Each number is 50 + 12 x the weight over its row's rms, rounded and kept within 0 to 99. Layers, rows and columns count from 0. The size before them is the row's rms in percent of the matrix's.

# layer 6 MLP gate, 640x320, rms 0.0773, rows 379-408, columns 80-159
101:56 45 63 48 41 50 71 52 31 60 65 57 57 53 85 55 51 29 61 45 60 61 43 51 38 59 65 36 49 54 27 52 62 62 59 49 51 41 78 27 61 31 60 36 41 70 51 49 45 39 54 51 37 59 43 40 58 47 45 60 43 55 69 57 38 79 55 70 58 50 73 51 60 53 37 48 60 65 55 52
104:64 57 54 46 59 40 46 46 64 61 57 63 52 69 63 55 80 43 35 59 63 66 26 66 35 28 67 70 51 69 40 64 59 50 34 72 59 52 58 59 48 43 54 35 54 64 35 52 35 37 53 55 44 56 57 37 46 52 54 41 41 46 59 54 39 54 47 56 63 55 38 51 39 42 48 50 50 49 41 56
099:58 46 50 61 34 46 60 59 77 37 51 27 46 48 55 69 43 49 51 49 40 54 49 60 60 37 86 32 33 24 45 43 53 37 39 47 32 48 51 63 62 59 55 43 54 26 45 36 57 47 15 50 41 55 53 41 37 49 44 56 49 47 50 39 61 46 56 52 51 49 51 39 57 67 57 51 41 35 55 38
102:48 71 31 55 46 60 68 37 31 46 55 49 57 44 54 38 54 22 32 36 35 54 61 49 47 52 73 43 38 58 28 69 48 34 55 51 48 37 47 67 46 41 39 50 48 44 62 65 35 51 38 53 73 49 42 68 39 39 32 64 57 46 63 59 57 42 35 79 31 55 68 53 34 61 55 26 57 51 32 57
100:47 61 37 55 53 57 39 59 61 38 49 45 59 35 46 41 57 64 45 68 37 29 52 47 56 51 30 60 49 46 58 44 63 59 39 42 36 67 39 41 49 42 38 47 67 44 45 43 55 50 51 35 37 80 47 40 60 45 62 57 44 39 56 67 44 32 39 43 46 50 37 42 37 55 52 43 33 60 59 71
096:50 48 44 40 45 58 66 41 56 68 26 43 46 46 37 49 42 56 36 30 37 50 68 41 31 41 46 49 39 58 54 42 44 41 46 57 39 38 60 43 35 48 36 75 22 42 56 66 41 57 50 18 54 50 52 65 28 57 62 25 78 82 38 40 49 36 51 67 46 63 50 65 28 36 33 41 46 49 40 32
103:40 51 50 49 66 71 63 57 88 58 40 62 59 31 43 57 34 50 41 67 58 54 51 46 53 44 38 47 61 49 45 64 65 65 51 85 52 57 53 46 43 56 35 69 61 39 67 46 53 53 44 70 53 55 38 30 39 51 51 32 66 70 67 41 49 51 37 37 57 40 54 47 50 44 50 54 31 44 50 49
099:68 37 52 43 46 62 41 65 58 29 29 43 54 40 50 70 44 40 56 40 43 49 37 84 42 49 55 60 42 57 61 54 31 32 63 61 52 52 59 51 44 56 55 57 54 78 45 41 52 47 57 64 79 46 38 63 47 57 59 63 41 34 36 56 61 54 47 58 36 51 49 47 70 64 41 45 75 39 36 52
104:44 69 52 29 43 63 64 54 76 76 45 39 59 42 59 61 49 35 52 53 64 60 51 41 62 49 66 47 58 55 71 45 41 48 54 64 43 57 56 70 67 38 49 32 33 52 46 51 47 57 44 54 58 62 46 53 39 47 33 48 42 47 41 46 70 62 48 56 58 33 44 45 42 55 64 50 67 43 52 49
099:46 54 54 63 54 54 48 43 70 56 36 38 73 86 60 34 65 37 61 55 49 71 64 48 29 30 32 42 43 50 40 49 38 35 49 39 51 52 50 29 74 46 42 25 48 38 54 32 34 32 58 51 38 45 63 25 58 49 25 60 55 48 45 48 41 46 46 53 54 65 70 23 37 38 53 61 71 34 55 69
100:43 70 38 62 39 49 58 44 59 63 83 58 58 53 37 43 33 60 50 45 37 50 37 56 34 56 50 41 52 92 67 51 46 38 41 55 57 73 53 69 49 29 39 33 55 42 41 54 62 71 57 47 53 82 63 40 35 35 42 57 72 44 51 43 54 54 32 51 56 51 48 56 59 60 58 49 50 30 54 34
105:65 62 79 59 60 52 45 61 57 50 79 26 36 53 36 50 32 39 37 57 51 79 41 55 48 61 47 40 60 44 49 47 43 34 60 44 49 59 56 34 44 47 54 63 53 49 28 52 48 56 40 37 50 50 37 36 88 65 43 54 55 46 55 52 60 45 57 55 57 51 41 32 57 62 53 55 31 61 49 45
110:52 59 63 60 50 71 66 50 48 33 44 46 46 33 48 39 49 57 55 35 59 68 52 41 39 41 58 37 52 62 43 40 44 46 51 66 38 83 38 35 33 56 36 52 49 47 40 19 56 59 74 49 37 53 57 53 44 31 48 52 25 40 53 53 51 44 35 44 46 39 47 56 28 50 45 41 67 64 50 52
101:72 54 32 47 37 64 50 66 65 70 47 37 48 64 52 63 46 62 62 56 53 58 45 45 51 42 62 45 41 39 49 55 41 48 25 43 71 66 51 46 50 45 65 54 46 48 66 43 47 53 47 70 64 56 70 25 70 38 34 46 39 48 67 40 54 57 50 52 48 72 43 63 28 43 46 37 83 36 32 39
103:58 41 30 45 58 41 47 44 43 52 54 52 55 58 56 62 56 57 61 46 40 35 53 37 54 48 56 80 56 55 34 48 66 49 51 52 43 47 66 51 63 68 33 43 39 46 58 55 44 57 64 32 55 34 70 50 51 54 63 27 64 45 31 46 56 49 49 57 38 50 51 32 53 60 37 36 51 31 75 59
103:45 59 57 54 55 51 64 42 67 41 61 45 49 48 63 72 43 51 60 55 61 31 36 35 47 51 55 49 59 47 63 46 49 39 48 61 36 63 24 73 57 52 69 64 61 57 57 54 47 38 43 70 72 55 46 61 54 31 50 49 70 54 44 59 50 51 28 62 47 48 57 57 21 43 46 44 20 37 41 48
100:47 56 55 61 44 41 37 39 52 65 46 55 50 55 45 52 53 64 68 50 39 35 64 51 43 62 48 52 59 46 70 27 59 44 45 36 43 14 54 55 58 41 54 62 46 52 49 37 68 75 54 56 43 47 59 52 35 39 70 44 72 54 56 60 47 46 40 52 60 70 47 34 51 45 34 79 32 41 44 38
107:46 39 69 53 43 53 57 49 64 52 48 31 49 71 71 53 44 56 61 58 48 63 41 72 40 32 49 37 58 71 55 28 38 39 51 32 43 40 39 42 55 70 26 45 52 61 31 59 43 52 73 44 59 43 57 37 35 65 42 46 56 50 70 62 78 62 62 59 51 62 17 56 46 40 48 34 55 42 44 46
102:56 37 81 35 34 59 37 38 55 51 40 50 54 53 53 42 48 40 49 63 73 54 54 52 55 42 53 47 52 47 53 55 53 39 45 41 43 43 41 53 50 36 57 53 46 58 34 41 39 56 56 33 08 39 36 37 50 90 51 34 38 52 58 43 40 49 54 63 57 32 31 71 43 90 46 37 55 45 51 43
097:62 67 55 51 29 57 43 52 40 50 52 45 70 49 61 44 49 66 43 49 49 50 67 44 50 42 47 55 59 62 34 49 51 43 34 51 59 40 54 70 45 68 60 51 64 63 44 20 39 49 49 24 71 52 46 54 56 51 45 54 67 68 51 26 27 62 55 57 46 41 74 83 36 71 65 64 54 38 45 64
094:59 48 45 64 47 31 64 34 37 44 52 49 49 59 22 50 52 63 58 48 42 62 54 50 29 53 50 49 54 49 61 56 51 39 48 58 53 68 54 54 29 62 26 49 39 52 59 72 61 57 32 56 38 40 55 48 45 59 69 52 50 52 54 45 53 49 58 42 60 55 46 49 48 43 55 28 46 64 57 59
101:32 31 38 38 56 67 32 49 45 47 64 57 48 46 37 48 34 46 42 72 53 59 46 38 54 43 36 58 43 35 52 50 47 49 17 47 60 39 52 62 37 34 40 41 58 56 52 72 53 61 39 60 41 41 63 42 58 36 52 57 42 32 60 35 58 87 39 77 45 47 55 30 61 42 26 56 43 49 46 43
105:67 56 65 52 65 69 53 62 49 54 29 30 51 45 47 52 49 50 52 62 67 78 35 52 49 55 54 31 36 56 48 40 38 51 53 42 43 66 50 40 48 45 42 48 49 50 67 56 45 66 41 32 38 45 62 46 78 42 33 55 70 75 39 42 45 34 43 40 26 44 67 57 33 54 20 67 57 55 52 67
096:55 61 21 37 47 21 56 44 47 65 44 52 26 48 62 42 43 46 37 52 31 30 59 53 51 29 50 78 70 66 43 48 53 54 54 39 40 55 51 41 51 59 50 59 65 56 42 52 67 76 50 32 67 52 55 40 45 35 39 66 27 35 50 56 61 73 57 29 45 56 51 52 26 49 37 40 40 41 43 61
102:28 52 52 87 37 54 44 42 46 39 25 40 62 27 55 51 52 38 80 60 38 52 38 48 36 29 51 52 54 47 61 40 50 24 55 40 31 41 52 28 55 43 32 45 68 55 65 64 55 56 54 61 57 45 55 46 46 52 52 63 38 46 36 42 40 45 59 44 42 36 46 49 54 46 53 53 44 52 51 61
101:32 69 44 36 49 61 71 69 49 76 34 31 55 69 55 53 48 59 48 56 63 55 46 64 47 46 56 47 35 28 37 52 42 44 53 43 63 52 46 43 56 40 46 46 77 41 78 38 49 71 45 29 33 65 56 31 58 39 40 45 75 47 52 29 47 58 39 54 50 49 61 39 43 70 49 49 49 56 47 68
090:47 60 35 49 67 55 60 68 45 60 47 42 49 52 47 55 51 66 53 32 52 47 60 55 73 29 60 43 63 57 48 66 66 45 41 44 60 63 30 42 48 42 53 46 37 52 53 54 51 47 48 64 42 52 52 46 66 26 72 56 60 14 52 53 49 48 27 28 47 50 34 38 50 62 49 47 28 28 58 45
100:57 34 55 46 49 45 39 67 33 48 36 39 39 44 72 43 50 53 74 47 57 70 58 46 53 76 48 40 34 54 60 36 45 78 42 52 39 61 37 53 44 51 64 46 49 61 68 55 53 36 41 61 61 39 49 41 35 64 63 51 29 54 40 43 55 73 64 49 42 60 64 39 54 45 50 57 46 46 46 51
104:48 31 59 36 37 43 73 66 58 54 37 43 60 39 37 63 46 59 50 51 54 63 64 29 46 27 43 53 56 54 48 55 58 51 58 45 36 54 49 66 39 50 37 44 67 53 60 65 53 61 28 54 35 37 31 53 66 57 63 47 65 52 27 37 37 44 48 67 43 45 59 55 52 60 72 37 50 42 48 49
102:45 79 32 30 50 50 44 44 38 58 57 54 40 48 48 59 65 69 34 35 49 49 49 58 54 46 35 55 72 66 51 49 50 43 44 68 63 61 53 73 47 57 77 57 47 61 39 36 61 64 45 41 76 49 45 26 55 46 45 65 61 55 54 38 47 66 47 39 40 53 44 54 63 33 63 51 56 69 43 44
# layer 6 MLP up, 640x320, rms 0.0777, rows 379-407, columns 80-159
100:54 53 37 55 60 32 39 46 50 81 56 33 46 64 57 48 43 25 46 62 59 52 50 57 34 79 48 57 80 52 62 60 55 39 42 50 34 52 45 55 46 31 61 40 79 49 65 51 56 55 39 25 53 39 57 58 45 54 53 54 41 44 51 46 46 53 44 70 37 37 33 40 53 66 37 57 52 81 64 36
099:40 48 54 47 57 56 61 62 67 41 35 44 37 59 82 37 51 55 34 47 56 51 28 59 43 70 42 60 64 64 61 41 61 50 38 60 27 50 43 23 58 90 64 45 56 45 48 39 66 87 39 46 34 47 46 59 48 56 68 77 30 49 56 53 53 45 41 65 49 53 51 46 72 42 50 51 57 52 78 48
099:45 31 33 57 41 46 28 66 49 47 47 64 62 36 52 31 48 37 33 44 45 47 45 55 55 58 26 53 70 59 44 48 51 57 54 52 57 47 55 27 46 50 56 59 59 43 52 42 50 53 62 51 49 34 58 43 53 34 44 56 53 43 48 61 48 39 45 49 57 44 59 57 44 57 66 44 64 56 59 81
105:58 14 55 65 40 66 53 50 18 54 62 41 65 54 38 51 35 34 82 61 42 36 57 42 35 64 42 61 70 59 40 49 49 41 46 59 50 45 47 45 63 48 52 38 57 59 71 56 61 44 56 50 38 32 71 35 19 38 65 57 34 65 54 71 80 66 52 58 61 47 37 22 48 51 53 59 53 42 41 63
101:81 51 46 58 44 71 70 57 40 41 55 31 83 45 37 38 47 43 48 72 52 67 34 44 38 53 41 30 37 48 44 39 68 44 40 77 55 42 72 28 70 17 64 50 52 63 33 48 42 48 61 71 48 67 69 39 43 65 59 50 29 29 79 49 24 50 51 40 43 73 44 33 47 48 57 54 59 46 58 65
098:41 40 54 58 69 42 55 62 50 35 41 51 50 36 53 61 60 81 40 55 51 45 59 52 37 34 56 37 60 55 53 70 51 51 48 46 45 39 45 38 59 57 45 53 66 45 43 45 55 48 55 36 48 56 40 57 55 46 48 66 45 27 49 37 73 46 26 39 40 49 52 69 37 45 55 35 55 40 45 43
104:62 49 39 46 73 63 55 77 46 52 44 60 66 45 40 34 40 55 48 47 63 50 51 58 55 57 55 49 52 55 59 34 58 61 47 58 69 56 56 66 45 44 39 68 66 63 59 55 52 43 46 45 39 31 56 43 21 56 58 37 68 38 49 67 49 40 43 60 62 56 50 38 42 49 41 43 50 47 29 37
098:45 32 47 38 48 54 50 55 64 75 52 50 52 69 46 46 45 50 42 50 56 52 42 43 61 45 43 54 39 56 56 49 82 55 46 46 48 42 56 48 45 61 38 57 62 69 41 65 60 39 60 40 38 26 43 37 43 43 53 51 42 53 66 26 35 62 32 48 47 19 62 33 51 42 44 32 53 59 47 66
100:45 68 51 23 75 35 40 48 59 67 56 44 42 60 43 58 33 52 54 41 43 46 40 52 50 54 59 49 67 49 54 56 57 40 49 47 36 71 53 60 65 50 39 29 28 40 34 55 39 40 58 28 56 07 52 51 57 43 52 52 59 52 44 32 67 58 58 70 68 57 53 34 32 62 72 60 58 57 14 55
097:54 45 62 49 41 35 50 58 53 40 45 39 37 11 49 60 41 76 51 78 48 43 41 57 61 65 68 66 45 46 59 56 49 66 46 53 38 40 48 51 23 58 50 60 53 58 39 72 70 74 62 44 38 46 50 39 43 46 54 55 22 44 56 58 49 66 42 54 49 50 32 54 49 57 48 38 41 68 50 21
101:78 55 30 53 50 43 41 51 37 69 68 53 42 51 57 44 46 50 59 52 52 57 51 48 45 32 32 67 43 56 67 72 48 31 54 57 30 56 72 64 37 30 33 63 60 55 56 75 53 56 45 43 29 39 58 38 52 44 43 37 64 45 56 41 58 65 29 57 58 51 56 55 54 63 63 43 45 42 79 48
100:46 32 43 50 64 58 42 84 23 55 45 78 61 67 58 51 52 54 54 56 53 36 57 36 60 52 63 79 45 53 49 37 64 33 42 47 57 63 37 72 67 55 79 76 50 59 49 58 50 50 72 35 60 43 51 45 29 41 35 76 53 51 47 69 32 65 59 46 52 49 50 52 56 28 45 52 68 39 50 70
103:43 50 55 50 37 52 68 52 43 65 49 53 64 38 41 62 57 71 46 17 63 48 46 57 48 55 56 48 56 31 68 62 47 57 54 62 49 42 68 63 35 35 32 51 39 47 83 71 20 43 61 56 60 39 30 36 49 54 52 57 51 47 49 41 57 52 50 35 39 57 45 65 66 41 65 55 58 48 49 42
099:48 61 51 72 60 28 45 52 54 60 36 41 34 81 44 45 61 55 45 47 62 60 33 55 52 55 45 54 59 30 51 51 47 63 35 52 23 43 36 40 56 27 48 57 33 37 38 61 60 52 60 26 37 43 44 44 69 55 27 42 48 47 59 45 44 51 37 35 62 69 22 57 43 48 59 40 53 54 72 20
102:42 80 49 51 46 48 47 51 77 62 40 58 53 51 50 43 40 28 36 57 58 55 32 57 22 57 60 60 56 30 34 37 28 54 53 42 36 34 37 59 49 44 78 53 45 55 46 46 49 46 32 53 53 68 40 35 73 55 56 45 48 57 46 26 52 45 60 49 63 37 58 41 44 43 43 53 50 75 50 49
104:51 45 62 51 41 53 48 50 45 46 56 53 72 41 58 65 48 50 62 59 29 51 37 53 48 44 31 36 53 44 69 44 37 78 55 47 76 22 81 27 51 53 31 38 49 53 46 48 45 35 57 46 66 40 27 46 50 58 48 57 50 45 51 63 49 44 33 49 48 52 46 39 41 53 41 42 52 71 48 41
098:70 42 46 65 46 49 56 56 45 34 66 33 44 31 40 59 51 44 67 58 54 51 55 52 21 45 26 58 45 62 43 43 44 55 61 56 31 56 48 47 59 27 45 35 71 68 49 46 63 45 47 51 69 42 43 64 45 44 51 78 43 33 53 58 56 47 47 47 74 45 42 28 50 36 55 61 47 59 53 44
106:13 41 64 48 48 31 55 51 71 49 52 33 50 54 52 43 55 56 68 38 48 49 36 73 40 69 51 68 78 65 57 43 39 53 66 32 26 38 38 33 40 65 41 58 43 29 55 59 32 53 55 36 45 38 56 59 41 77 35 64 54 31 90 57 57 44 55 33 61 57 46 52 47 46 40 53 51 36 52 32
102:33 47 49 46 67 60 61 49 66 63 41 54 56 45 50 58 62 50 56 62 49 39 56 16 59 45 56 75 43 65 35 56 46 63 52 51 49 54 67 47 48 46 52 50 67 53 61 62 54 47 43 61 49 66 27 45 52 56 45 52 49 43 49 52 28 49 43 68 43 56 40 66 54 60 56 31 55 38 60 53
095:62 58 63 53 68 45 61 41 59 47 41 62 27 42 55 54 52 37 52 33 49 46 38 36 37 59 38 44 68 46 64 50 47 60 50 60 54 57 64 61 45 43 48 29 64 54 46 75 69 60 66 59 39 76 48 45 60 63 35 59 31 40 53 81 67 60 49 37 53 44 40 25 42 54 60 51 41 46 67 43
108:75 56 32 57 52 45 62 40 55 41 51 51 50 48 46 53 52 32 31 49 53 39 43 47 42 41 69 42 67 55 79 49 63 50 52 55 42 37 30 46 39 41 39 59 31 46 42 32 61 53 47 71 44 34 44 44 55 47 82 39 49 66 49 52 37 39 53 49 29 47 51 53 64 55 52 68 61 53 45 35
104:34 56 38 57 67 69 38 53 58 47 40 33 42 69 44 58 48 40 48 57 58 38 33 44 28 56 65 48 49 55 45 56 38 51 51 52 57 34 69 62 64 19 41 31 72 73 30 47 62 63 47 68 63 56 53 59 54 37 80 55 44 31 36 54 45 64 47 44 62 52 63 43 51 56 29 48 54 47 54 43
102:63 47 54 56 72 54 37 59 53 37 59 47 37 22 51 59 44 62 79 41 51 47 53 52 29 48 19 56 54 63 41 40 63 54 71 54 54 51 67 43 72 52 27 74 27 35 46 39 54 62 64 47 21 40 36 41 57 44 62 39 49 57 50 46 59 65 44 46 48 64 44 57 33 37 46 31 41 42 38 32
097:42 34 39 39 48 67 44 48 34 60 37 52 54 39 53 42 42 55 68 55 68 50 52 37 47 62 53 45 51 50 40 61 48 41 50 61 42 39 41 70 58 40 52 47 29 42 41 73 44 61 35 51 48 54 84 30 32 59 31 41 43 34 46 26 62 38 50 47 43 41 31 51 52 61 49 59 61 51 38 45
099:51 68 55 45 44 49 67 68 40 57 55 55 36 60 75 71 52 51 51 60 68 65 46 68 56 46 53 68 57 61 68 51 47 75 22 60 26 52 71 50 39 50 46 44 60 61 40 42 31 39 45 71 58 68 40 62 47 68 47 71 61 38 47 33 68 33 45 80 55 55 47 41 36 71 54 61 58 50 70 47
103:58 47 44 53 45 46 78 59 55 65 39 46 54 55 57 44 54 54 43 38 68 64 61 61 48 65 35 55 59 53 55 56 77 26 71 38 63 59 52 55 45 53 45 58 47 57 26 58 45 49 60 44 59 49 71 54 57 43 48 40 39 69 49 56 54 40 86 49 42 50 59 44 53 29 59 54 62 54 65 54
092:73 51 43 74 53 66 39 63 56 50 44 61 51 18 52 71 50 73 41 31 79 46 60 53 43 51 40 60 53 57 24 51 66 53 47 58 45 51 40 45 41 35 39 46 75 40 38 63 55 36 44 50 57 50 50 52 56 49 41 54 54 41 15 51 57 52 55 64 46 43 41 51 47 48 62 43 54 41 52 34
102:43 48 47 46 46 52 67 58 66 63 63 55 42 67 41 60 54 52 44 55 54 15 51 41 41 43 46 41 33 53 52 71 25 39 48 36 40 56 55 60 46 43 62 50 53 40 52 62 82 41 67 42 26 59 70 56 71 29 46 43 53 72 57 61 45 60 57 58 66 68 60 64 47 39 32 37 58 29 49 55
100:32 59 34 21 45 47 37 58 68 30 52 49 35 52 54 29 54 46 71 48 68 47 56 56 42 37 28 71 39 36 80 63 38 59 42 50 29 64 53 29 67 46 46 52 63 54 53 63 59 62 39 66 46 61 51 73 55 58 67 52 50 42 40 63 45 52 38 55 60 50 38 39 54 56 62 61 55 58 45 54
# layer 6 MLP down (transposed), 640x320, rms 0.0697, rows 379-407, columns 80-159
104:39 61 57 68 40 37 15 47 35 69 60 30 47 39 65 57 54 32 52 45 62 60 58 38 30 56 59 70 29 21 45 55 47 35 36 35 49 44 69 65 37 51 43 46 69 57 67 52 57 65 49 55 53 47 55 35 58 62 48 50 51 31 65 51 44 46 40 33 43 60 32 41 58 56 43 58 48 52 43 30
098:29 38 37 60 35 37 50 40 62 64 72 47 39 57 54 42 60 76 40 38 39 47 58 34 39 22 57 68 44 55 72 79 53 60 63 45 52 58 29 37 31 54 36 42 53 43 42 79 32 46 56 53 65 56 52 57 46 57 44 43 46 65 59 53 58 67 62 48 36 41 65 40 59 51 62 58 60 35 60 46
100:33 34 38 69 32 64 41 39 60 47 51 60 58 52 20 43 31 26 64 69 51 39 43 56 50 48 60 63 58 53 92 59 53 51 50 51 43 61 34 58 23 42 44 44 43 37 57 45 61 53 71 56 65 57 51 48 48 46 43 64 39 56 28 38 53 57 60 64 39 75 35 35 51 75 49 70 64 50 35 53
105:57 42 54 53 34 40 48 34 45 31 41 52 73 38 36 63 57 64 56 55 54 47 49 53 40 50 41 76 67 37 62 56 44 48 57 56 58 72 34 70 40 41 72 58 51 45 59 32 49 71 51 46 28 58 56 51 50 56 45 47 65 45 33 73 55 59 57 53 60 41 65 62 53 19 55 55 58 51 46 39
102:43 52 53 24 62 33 54 45 52 29 45 80 59 33 37 41 41 38 34 57 52 50 48 49 55 51 58 52 14 54 48 41 43 63 48 32 39 60 61 60 44 45 62 60 54 78 38 48 49 58 47 39 46 56 55 51 79 51 56 35 56 72 55 34 46 59 49 32 56 58 58 56 52 59 55 44 61 58 45 59
099:58 41 42 76 32 56 64 39 26 60 35 57 53 71 36 47 53 34 49 60 48 51 40 46 49 32 36 59 47 42 70 46 61 49 37 61 40 54 64 49 58 42 64 54 14 54 49 57 50 28 48 51 70 78 70 31 58 54 44 40 48 40 23 49 45 52 52 14 42 56 37 61 52 65 43 36 26 46 61 51
101:31 49 66 40 62 29 72 46 51 45 53 72 51 61 57 65 48 57 46 62 14 66 49 41 40 43 35 61 46 53 38 60 36 66 48 58 27 51 64 37 43 20 72 23 50 51 53 52 50 49 38 55 63 65 42 59 70 42 55 67 33 49 65 51 52 44 45 51 59 34 36 43 56 60 53 43 46 52 49 62
097:32 67 68 54 71 51 47 51 58 40 53 35 42 38 41 53 63 42 44 62 23 60 31 38 51 41 36 49 51 69 48 45 57 60 36 32 39 37 60 44 50 39 48 68 47 63 66 38 50 45 62 51 60 64 48 73 44 37 61 27 35 65 36 56 38 48 68 33 61 60 43 55 71 61 41 43 32 42 47 57
102:25 65 69 27 55 37 40 53 42 57 35 62 37 58 69 46 51 58 40 52 32 56 64 38 39 74 46 61 32 58 56 56 39 72 64 54 57 76 48 41 44 53 60 57 47 45 39 40 39 49 36 39 62 63 30 51 48 52 35 55 46 44 39 77 83 56 51 31 51 39 36 69 50 65 52 66 32 46 35 51
102:42 47 57 30 53 60 31 55 26 45 37 88 56 22 57 50 42 69 55 59 62 27 31 57 49 54 50 60 37 53 56 56 58 48 39 66 43 47 61 50 39 37 35 66 61 60 13 64 49 22 62 49 43 48 63 72 44 57 58 32 41 49 48 46 51 73 65 62 48 31 71 64 68 47 38 52 48 67 56 48
103:54 56 50 51 54 47 47 51 59 53 32 38 60 64 50 59 40 67 39 52 52 75 38 58 42 44 43 60 37 33 52 69 41 45 31 47 60 66 54 42 58 32 60 50 49 50 43 55 54 42 25 33 77 51 50 53 43 39 30 48 59 67 78 54 40 39 52 66 56 36 59 58 50 50 38 52 30 40 61 63
101:40 65 36 37 54 38 61 51 51 66 41 54 55 77 66 53 66 63 62 52 30 34 53 32 48 66 58 42 53 55 55 61 36 44 62 45 61 67 67 48 59 55 59 54 46 72 56 29 44 42 74 44 42 69 60 56 49 54 62 64 69 36 71 53 39 42 44 57 35 40 58 56 66 74 65 25 44 38 53 50
103:21 29 40 59 53 81 42 59 61 32 39 56 38 51 48 38 39 41 73 53 34 27 41 47 58 52 71 46 37 57 57 59 53 66 51 50 52 39 52 29 56 62 37 46 67 68 58 35 35 38 49 57 62 45 57 49 63 59 41 40 51 68 30 56 67 51 63 50 30 46 50 34 48 51 65 30 53 47 36 57
103:41 49 46 46 55 61 55 73 37 52 55 56 50 47 64 35 34 53 54 55 45 28 64 41 66 58 55 31 51 68 50 47 45 63 34 47 38 49 56 58 70 63 29 72 49 64 51 51 53 52 54 70 59 52 47 70 54 51 40 62 40 56 64 46 62 54 31 57 49 52 45 58 45 60 48 56 44 68 51 24
105:32 59 84 65 41 67 52 45 38 36 51 46 45 50 43 36 64 47 46 46 45 51 48 57 52 47 66 52 51 43 56 59 54 50 56 65 44 57 60 81 60 55 48 39 54 78 50 58 44 44 28 39 69 38 24 55 67 58 61 69 30 42 75 53 53 40 45 51 39 41 52 42 42 49 46 45 67 62 60 40
098:42 53 65 47 64 19 55 55 49 50 53 61 57 65 39 68 54 88 60 42 64 43 67 29 62 47 43 51 54 42 52 56 59 41 66 51 43 25 61 59 49 58 60 34 53 53 27 30 54 35 67 44 48 62 23 61 48 44 53 77 36 55 56 48 53 70 54 46 42 28 49 38 42 43 38 66 94 65 47 68
099:51 51 50 40 51 69 47 60 29 44 46 63 47 67 64 46 61 55 40 59 77 36 89 30 42 36 51 61 72 60 42 52 50 52 47 65 37 40 46 58 42 35 51 55 38 35 57 56 50 61 49 63 50 68 37 63 62 32 56 61 61 77 47 43 53 59 59 36 47 68 56 43 81 46 53 42 54 25 48 37
094:33 43 40 43 60 58 57 49 42 46 39 38 50 71 53 41 47 53 41 35 55 66 76 38 53 71 70 26 63 61 52 33 48 58 51 63 74 31 46 50 50 48 58 43 53 61 56 52 48 46 65 72 40 40 65 49 60 51 45 45 43 50 56 51 33 33 39 38 46 59 45 41 58 33 68 46 49 54 47 40
095:45 57 57 55 51 65 56 49 52 65 35 44 33 66 49 53 50 62 49 52 42 67 38 53 50 48 56 58 43 53 29 50 36 68 56 60 62 65 58 17 47 40 63 69 54 77 58 70 46 29 68 75 53 48 44 62 51 53 40 58 36 54 57 52 52 37 26 56 50 54 57 42 60 24 66 59 46 50 69 62
098:48 75 57 52 54 42 46 66 65 45 44 42 53 44 45 65 56 27 51 49 59 65 50 58 49 48 44 48 43 37 59 63 46 56 56 65 48 52 93 51 49 51 46 43 51 63 66 56 52 41 34 37 68 72 51 51 55 51 44 54 64 47 48 79 61 44 78 80 72 46 30 42 32 42 72 77 41 50 47 55
103:78 50 39 57 47 62 36 48 49 57 65 35 30 44 44 22 36 63 36 44 48 54 43 69 41 32 49 41 66 29 43 56 39 53 55 51 25 39 59 65 61 50 55 39 60 34 48 48 51 59 44 52 54 45 59 46 37 37 44 69 32 62 34 51 46 46 74 61 37 49 36 53 60 52 42 82 53 45 52 47
099:34 62 41 68 47 41 45 55 59 72 47 53 46 68 44 31 36 48 44 69 60 52 59 58 66 62 53 35 50 35 60 41 35 57 37 61 65 57 38 56 46 43 50 50 59 79 45 33 51 40 48 43 34 59 38 45 36 34 77 64 29 51 59 71 53 41 42 39 54 54 61 58 45 33 35 61 60 54 71 42
100:43 45 28 44 63 58 55 43 53 54 38 55 50 28 54 61 52 57 61 47 50 66 40 65 40 51 51 49 58 68 46 54 59 41 56 70 36 26 53 55 38 61 56 43 33 46 63 46 54 59 53 61 69 17 41 63 28 50 71 45 42 54 49 42 56 69 58 50 67 50 62 40 54 53 43 24 47 50 45 52
098:45 43 50 47 35 50 45 63 51 54 68 62 44 51 47 66 47 56 29 47 57 60 51 77 43 34 42 27 41 54 50 37 48 38 60 35 47 34 58 53 45 34 56 52 45 40 60 42 47 49 27 67 51 50 41 54 41 48 50 45 42 57 62 59 47 33 38 61 10 59 43 36 41 69 32 62 46 54 62 40
099:50 35 55 37 46 50 52 48 62 45 49 52 37 57 39 53 64 44 25 71 67 28 44 70 74 69 60 73 64 58 48 57 55 49 57 46 38 41 65 55 25 38 66 46 50 55 25 42 39 44 70 62 45 72 44 45 33 56 44 53 58 45 78 40 40 78 38 58 42 36 43 54 67 49 45 64 35 47 51 36
104:42 48 50 35 64 52 58 67 61 16 65 67 55 45 65 48 72 53 44 27 41 66 72 33 45 67 44 42 61 62 48 43 39 52 43 52 43 42 41 55 60 72 48 60 51 37 41 46 47 47 60 69 58 57 35 49 48 60 55 44 47 71 55 50 44 51 63 45 36 35 49 47 70 41 63 55 53 50 40 23
097:57 52 42 54 64 50 28 60 59 26 67 46 49 56 60 64 36 65 38 57 50 33 66 69 42 35 44 42 72 66 51 60 44 45 70 45 42 58 49 60 54 52 44 61 12 58 36 50 63 21 45 48 42 56 63 45 64 66 80 58 57 46 48 37 52 60 39 39 52 47 66 51 52 67 50 59 59 38 38 57
096:44 59 33 46 58 32 51 37 30 30 40 56 79 51 60 55 56 45 35 42 55 52 69 46 65 28 81 50 53 36 32 45 62 44 28 73 64 23 29 52 63 53 50 42 65 38 42 46 55 59 54 44 59 57 43 58 30 46 47 46 41 61 37 39 27 44 70 58 60 55 31 67 31 59 40 39 63 79 49 34
098:25 59 51 33 48 65 45 63 36 62 26 34 48 44 46 59 30 44 63 53 38 53 31 49 57 53 28 45 42 58 40 44 55 67 74 42 49 55 62 46 50 42 36 58 53 41 52 57 44 28 61 46 29 28 53 57 54 56 73 47 71 44 47 54 66 25 30 47 64 61 62 48 49 55 64 49 31 55 65 62